config.toml
num_hidden_layers = 10
hidden_size = 256
num_attention_heads = 2
num_key_value_heads = 2
head_dim = 128
intermediate_size = 704
vocab_size = 1024
hidden_act = "swiglu"
norm = "rmsnorm"
norm_place = "out"
norm_eps = 1e-05
positions = "rope"
rope_theta = 2180.0
rope_fraction = 1.0
qk_norm = true
attn_scale = 0.0884
bias = "none"
tie_word_embeddings = true
parallel_block = false
init = "normal"
init_std_qkv = 0.0312
init_std_o = 0.007
init_std_up = 0.0312
init_std_down = 0.007
optimizer = "adamw"
learning_rate = 0.00175
lr_mult_up = 1.43
beta1 = 0.9
beta2 = 0.99
lr_head = 0.00618
warmup_steps = 278
schedule = "cos"
final_lr_fraction = 0.0
batch_tokens = 32768
max_seq_len = 512
doc_mask = true
z_loss = 1e-05
train_tokens = 159700000
max_steps = 4874
dataset = "wikipedia_en"
Each number is 500 + 25 x the weight over its row's rms, rounded and kept within 0 to 999. Layers, rows and columns count from 0. Numbers have three digits each. The size before them is the row's rms in percent of the matrix's.

# layer 5 attention key, 256x256, rms 0.0621, rows 130-180, columns 0-127
122:483478518505545499480484493505485536496510541485507509515523468500523467522457483475503458499539519486425478512458493475488491509500511513531481543471509546495504516487478498480500516471505500504486477495524548464509479583503464487497502556488497483517470521484468481485540493525522512538498457442451516467504455526473476485492458505503522503480476510458489507529487538478481455562525
122:475466485477513511503504490485531465500480506523529511477484507555458499471506495512521519533477476493501540528511481481500534467479436557506528480501482486504501545484517461486467472501503472519494539502517515498479472458508493519502483473528526484503492473456503541519494523452494528432543512525493483516485498490510502526518505500523493511499502521567536496455461479499531495511489
107:526474503484476499497513508549460483477525499510485465527482516478468478526468486464491533494474527495547508484507508512511487485509523504514493493514543540499510528468508501506535580508505530503510526454512488506532488495496492499491506499498495545459494492561492495552486480516459503458463500502531507500538459505492524485484475513497524520486476483509457474477522547484455502509501
098:497492519494538485439499473508482508498473546458518490521506485485503486509489457483530488478488492494503502491499550515492505468523528499535478535506510580545524501468469473530460506483536533530502504506530550484497509539530487466472526535501495481500457458538502475499496495510496518478522484487499544511487495480500484475551438519500529498440443543531479472488504519476474510513480
097:499493502514556471456491506488495520504485578486520504547550463464496499543498453492490485479495488486474437499482510476490501497498510487510480516489513557535517512475469511502463537482516496529504484507539530490487492523492494490470545533524467521490492483506491494441485499508507489478550480444511529506488490522479509465532453499496538491454444513513525481496526524511506506500474
096:500467446485445517556490465557524485505472502532527509494479493498470518497502480514455540489508485493509532472505521531494518501437494505499491474498537480509500523530515434470523468510510466474487499473509522566498469471494506498529473445491496559516522495507463460500493499479505541492497487532516453460526532493496560473494496503503484540494492488501499479486497484496481525485528
097:502530510476554474460492520461469506463511545493519503541510471501478504504463439479498493501516544494489488518497508516503497483493522499548491507527547563517516515490498520481480557486530511509507506501505537470521478546520466477477532544517463475486479473517500468501503505520523521483527491493496497492503455493495503461512473535469504476468487509502505496491479545474521502514534
103:483480486472450532503502511539477490507482441541489517434465532525486494456525534522477535511435498493554540476480504541536525488509481510458513461510456477534478529517506478494516467500482511480514520493511507526506478462510525490532467442507532480475500488497519532511483479495513478488467523537547515513491543521510530550485562477503475549518518529491485498456495470517540536478507
092:552487483472448487498488528512514484498501482520454497455466564515488471455509516487486529502490468521540535511512465486539526471527469506472519481509476459502477517558471480492485509520499532473501509456503492537474468443503530498500494455482504520454494522521524512515466496475488463442463531495497502527515513533505556525500504481501462521531478504506492460487497467502513509492512
113:513503469446521477487497533559513496503514475523483453458512501494463489495504470469469478490498491490556493531469499512527551463505460532455527488476523466508495489503477500483488476492500544467485531482502491506489467456521503481533515489512498494475517503488512532524500476504485503437515535469553547514526484522489571536470513495511466522502479515495515497467488480502528522537525
101:521469488497475485554540526499518477479494482527474520472502524494482504481526532539496514531502493473515555499488472514513483481511506506445475495484496455496489508535543525482536486525459517465515478457433487518524501451488522472542490491505499536488507489526490510514506494458488468475477508546521463504519549490537514509518517511488480535543537497528443499535507467494495515469486
100:535478495502463534515490556538492477480517453509490502454472531538484501499536512496469548524472503505545553506511466503526499470504455510492513467491481473517494493506490479478526482509497523491505508499495492498516475484498483470538476463478514481489482489538523517517488506498511468495479541526510541527521539506506538526500523511510483554553534523534493507483532496519501511517513
101:501494478489449509510528509511527520491546455523455500453461515500490499512507538514501525555486511534508527484490457515526520478504465486442489487479471443462478499527493491497552448499483452491498513473476480513502495485502520501567456497484512503546520515508511503539490505494470485514469513506520491536507490497533521538462551509495493487526525513501516513523508463502498496484504
085:473509505497514498458509493462491507520470560505509491553525453490497495495457494456513473474523473531496479526531518504471509505461504503517514530519515535508516506488476504498476496498511484512518501527525515491486517517512523535471525495520462513504480505478467476454504529510528511445527512465508505464483493506466514484467469521483491458535484519487548521478491550520501498521465
105:510516490497474521523504511518502516509537421507484490496486533514499502519522530506478531522452498510512558509508459511567502462499475524442488476469512474474493513507511485500527497504466489479523516467484495514493478457503499483518473510484523500509505533526526467531475497454482489488481542523519490520517491514511507528474550506500459509531531524528516502504506508509488492460503
095:518495489483496520523539512506519493493516462500462487450485558503492507486529513521479530549466511522527537467505469514511502473538500500455514488509505450478470474525495470504531494504471504516513498476435494507519489475489542509542479515465508506517508534520525497505504447475474481501509492501528460517516488481523510549468542491518489487532526482503488503539502487510506508458484
099:494497481501489519496518474505517494512488436493490517432482544514500498483527502514486512534475521508545542509453443486526501463501498516495526459483453461471477498514529480464531483509498513495501505468482499522518501450514531542538471496484485505502518492504505512516482468491471468524499469499479481511510501494517522549488541503481475528540547455510502495523488469505516497456482
089:536501501432516525507556531477529501496498518477530498481533493477484471458511490536476496505469436483508487508483520507498517502506513528520540481486502492523508510520484481483476491497483485515494494533499462523477485486494553547500527523526496473509508511473536540508509521529479483438518531464498477474486526502488512500478493501459454538524543468511489461525499495496541527467495
105:500506461501451490535531486514535519476495477533459513438522549517495496500543505536501545516471456510533548512525488525531500486520501526459515489497476441461500493512517497498510481502483507492487511478488496516527489434478529524555468482503514520499517517523488500498494464494484493482508508523528476503500478492544524536481567480469456535537550482511491476502523458513501507447466
093:501470465483490528517508502510521488490503439497479491432499519523475533502504536526488510513427506525531532494532491500529483454472489492479504488496489471469477508536526490476519468519492492492509540483502508510491498469495491507554472450507492490507499486520542537504491488484513483502473556516532523492515499502528546554465575527502470494511539534522469515487523479522509518483545
090:533481470514465491552560529536511499485484439504480525446524523534473509506506523529507534508474512506530542492468473507490513475505520540477504460515470455466504494503500481472534493492492496478496482490466508534520491499499518513542473489497518511516528526529525486517521481490480481491484531510513467480543517502520514554483553499488476527521522512462480483513498496574495462470510
091:451474482499543501487507488450492519487442528497504498556518450480484518510468475521467484482522476463501476467488530476474476510483455467501502520510519522502525499486479482506468509502510530502491477530496500475504501548498479547502553512472478459481446468478482504517505513498478521472521489461502522483461504492483493482515467477476526490493482505504510536539484494475528526515513
090:486496586473453486489476496456482496506466517468517490526508470465502468487502492470480485490545474493472487474508531504483506507487512485518506505485520555522476498506458480523499529540466542519567451517502527522515521583508469515473513547455474477516513496515473482520483555503512477508531499478486467504461521501497463467494478513498530503485483485507507510516492545504489457486499
097:456507504541552503405474468507479479514490513518489504518501497499503508507497489476473501462500509522492430528520539495490521529477503502521489516483541515510508524479482530492449516475513518481497502468555539473512518511489494504488549514522494514473501471465489536491469524500512534516510446481498535504493469519482503457510496497535508473501468449493494491475466521483500531535518
112:512491518520550516533474525468482492460473562489525494548518459459524478522502488517498490508526510481472474491474527464506481538482499479579505531489478527551497514471506512522469540498512511519501476500504505470516500557507466465479515535514467460506484490470516493491491515480518494493527482485508509478481517483483508472549471495458510494504471491488487485526516551476503511504499
102:493502512487518495516503497497467526501467554492541517535517492486524493498483480493509473461530493478443488500519541469495521517482507485539486523499513550516503487512526496512466526496494517528510486519540499473478509532466486491459541509519475480514498483501488494473498490508528531514526491489464502471464515475471473454518459527481511496469451502493522527489489534489508522510503
107:520525543509516495508463513469483535514496521441504481516492519497548495506490475456476485487495507474454490468498564450499498513474473497536529506492517501565472501511439499503498505557479522550502474555495480500449517526523480485481528520471447461507457531517505442506510481540511499491501485458510500493492501520459493451521429495497508495497501492464507489509519511504490454496478
103:492473468465479507544523480503545521508471473500495491471530532499521499482497514545477481534475482517490538510476513510501519454515475515461540451485482438498495474523510485489503495501459497497515519507466456535483466513524519528521480501518462473570509516501514473526520487528493480505529534502529448468487483479541503557434546502486450510489522513497519510494516477523489467479501
091:525455525489500469556555499491518538506487509482517470510524494484505456494488457478483475504529464479468514476485533471488518504478519504535516500511484530514485468491463478516473468538518501479496453520506493503479487538490508514493543556465447487520511537523483457501475483517481509477518486444484498483477536480487471426498463496466541492496475507467489513561535532483491450480466
102:499502485496477502540560519545510504527519487525489488442502544498484493465497499512517532515472497507524550536489489531530511481489531534474526433512492452454513464526505485479530488480514474496444494485477513553529491454500546504543467467488488523527539515511480498500512442540469509497493522511511459522549462508527523537466527506495478520524525476513501476512484464493481468495496
113:527464529496495454489509502506485521484489538477533492553538473497490501517481459481475492463494508464504481517494527457477517546462525495530478520503555559494535538506468505515444526500531498510542473505518512478500505571487517486465527504487489531474502502500514501493502487463485481473521502486493496458503479521495509435536462489487516476496439513511457487524477537499482517501521
091:498533488495499501466494550502514506516549479484513490483489540537483520490531527495526520530481501517511514503491470524508506475532518499502503519493545476510486533483516507491550507445476480485500498469492502508505519442475491468544457501515542502445466527517528527509498500455508497509460499566478502520547481505477513534476574490537489478502501480508486481508509475489492501514526
109:498479531512520486479493482490498522510479522508520494527495418455469490531499470521514512479498512480483437458486561481478477553527534460519475546487527552498497503468493484547455513499498494509519459500516517470509506535483510507505528523500475522505500513477472526486485518486517501503506466487508543480491495490480501461541483505481566481466485513464481487490506530484497536529501
103:489500461508498491522490499519535513521487500517485500454530484491492484527509520512513490519503486524471506518528468534516511505534454530441491518456450495498498504532528522507518439506490500447467520478541498494512512472485488495500499447542521502504545473471524503469516528502514511492487515490545521504502542527516508547453540500518484531503537521543539538490554493551504539460481
094:487538484524494545515487483463538484511534448498509512508487509513509451502506490479516520484534534528515485487514437506541507504535489457498461497476456483507482529447517475518532443517476505520495495493497514453500521461539516490548509492498492469491475523477496490496508542519503492514467483502498522506513503511507496546470513511474491506539526504498565550460511494503497506517523
099:537508536481503494586541505498462517490457534505536495514508513505515488506483491495503490513506513446430527464471531477451522508462502497536512509474484499488503492490497462529506498531512480528480488510501481476497497535523528510466546551477434485548523539551492452507467471564517520499543478449482518477496521490485497470477466481491520488479464482506515489513532553496510479492489
109:503516509504530495469487479489478510514509549479540483562527479488501524514442457472511480487518508509467474507483503476470500517483508493563497528497524531519527473478464505504472536487498494538523497522516499476489512547507496500475542557481472496514485487478511491497492495492511546486495474454492505501506466513480504402513428500487526479472482499488498508525483539492475478539487
096:505507484531502491541502500485549508531487498491468494464507546493497504509518533518511500508489501499506494464491506462456488491531538497497475511527450477543479455527498490521477523513450490525481436524496496472511494525498513484537495486500514514496507514481553479469514496504477505474467481486501491504529503494519491543513511496485504498495526481454526519517522518522512446499451
126:499487476473498493502521484531539514506504453531479507430490513515486529480521525526487512514483486511507517521501481534513524488520474537460504452499479467459533505555524480484500494510465496452519493477494475520524455451513512504521460470521521543498514505483518510506487498483510484494540529494518461515490479494529541565490542509507450524497514517533538487462484476490500486502481
103:495516497500511487475511460521509486460516478490477518486520550512490507517505531490497537478464509518562532532529457513541518472501510556454491491471512476475502527523515488516521503531487510497516528488502501530500494456480503508516472480506551526491523522531482491504493513484506474461479559539520503493530485480511498510499525528499444523489534499538490511493482477519510493484490
102:468516477497432506486472521511499461534448482474534492442497547525500524504475548518520499521472477502514563501510464522526494474493497503482509456517474502542488540526512527527520471513491517502531517502504517505540477489519491482504466474496490514501531479516535510511484518500551450485495542537511501509500543510518485537482517504529469509501541509514527523432495469515511488493479
075:531493490505511473504463496491467519478507526521498517517527488509521472499528522476508497488532471476490517499530519474462489518460475513535529495519497535538472493486486502513479512497505541533506539537511520512494483497485483503459511461507532526504508466488510519481507500484490512516521528483495501491470510440544495453528460520504525458480451475517505507497485512517478502484496
088:494498543509477525479478520490526468532490470492574496495519486481478535458486495544490527491433519501522503507436483509522479524533515510527524480510536487530519500491481488496520460479508471479499497533519519539567502519487501493506458467478487525493477464506483522523503484488506462551460480529541524538522480484497458490511496496517532487483501495525491531463497512464488510516483
097:500542501523485528522486539476543515541477488519533475504509512537534516494502501490490473502493498501488483508528514478469499465495486491477552484510516507509488488518485482503509463492487471523456477532460473450462480490487528517513489524515471463524463528490493520467503478552473464502511511453505462506458504522474511520447465436488464505522507503501500503439527478498512487472490
098:505489566505448491479468468508514444526477486533542481468470501462466478483489531513455497457518518558516464495523465516521483525500505503517517475471454498504513514461542495530469472497473481507473502494538486479524505476482539508512464502480529485500505498517450535501490497492543451477483502517509515492546490490493500498526535510484509492524498476506524522477489518462468519467475
098:448521502495472501485465465464500468506514492499511527514456509544493458498543548502489513486494504505536524513503454517553500491528513473492491515501490504471520524517540497530508496503462549484546500467537497497492488494493485441484483456483518501467511482478467495475479546447517494507483530536471496491498511477540508522529516496474493505525477545529532517497483535465467509522505
091:470540464503517519540475482478480514530525499454501468551485490491501499518488504511546496462524537539536524506551505504524498506484519466506475464522518475460528500484511471513528475493509505548485503496507536488473513492487447480521503522479473464529485454532481426490497504514483491538438476502480444515481482466516483521510508487473516476529463523513547523507499497448483468526509
103:495499438474527503505531541475468513440505532532472510504531526528503554516478491558511523565502488465516530467480487497489509500508506481477510480521509512486524464465548526482528533509528508513521471492471516515497485457484477548524445502516476503524533485559502454521503480491487519517536512544480482510469489495510496533541515479520508484498519494538527488507512467502505510547493
089:482499492495522488475480489503488490502500505546504468497493496486523513512466522498541536508515439521462543555500487476476510474506470532497513484506507495487486438502502522478476517494490511470465528451528492510475474495502508460459464494468445489513479459479479482466502492478510478446523516514468487489531491506495492484526519501535494486523496471482490517500540490482455460533545
098:487507460543514485489549487493483480454518566538481489491509532479475508523465486502519514539525460494518516483527438502519524487516505503505482519519488545487508454468524512486518507464526460467516490478513508514495528514491484503478511504515453542516500474485523493503475503488481558443546481486462517540526541477524486507520501488489504520500533525497497476558518527516529432494509
089:518554519493515516510490501500478483533477481507473532457512534498533449423502497522498544515481477504446490515488566499482492495463450485519489474523489497504518495488521523500510533493516504504461544516478477550485501472483505534526462471484497505488508555502502539512477540525493444550503495499460491496498487487524520505465483488505455499494503457518511487521460459499543512523497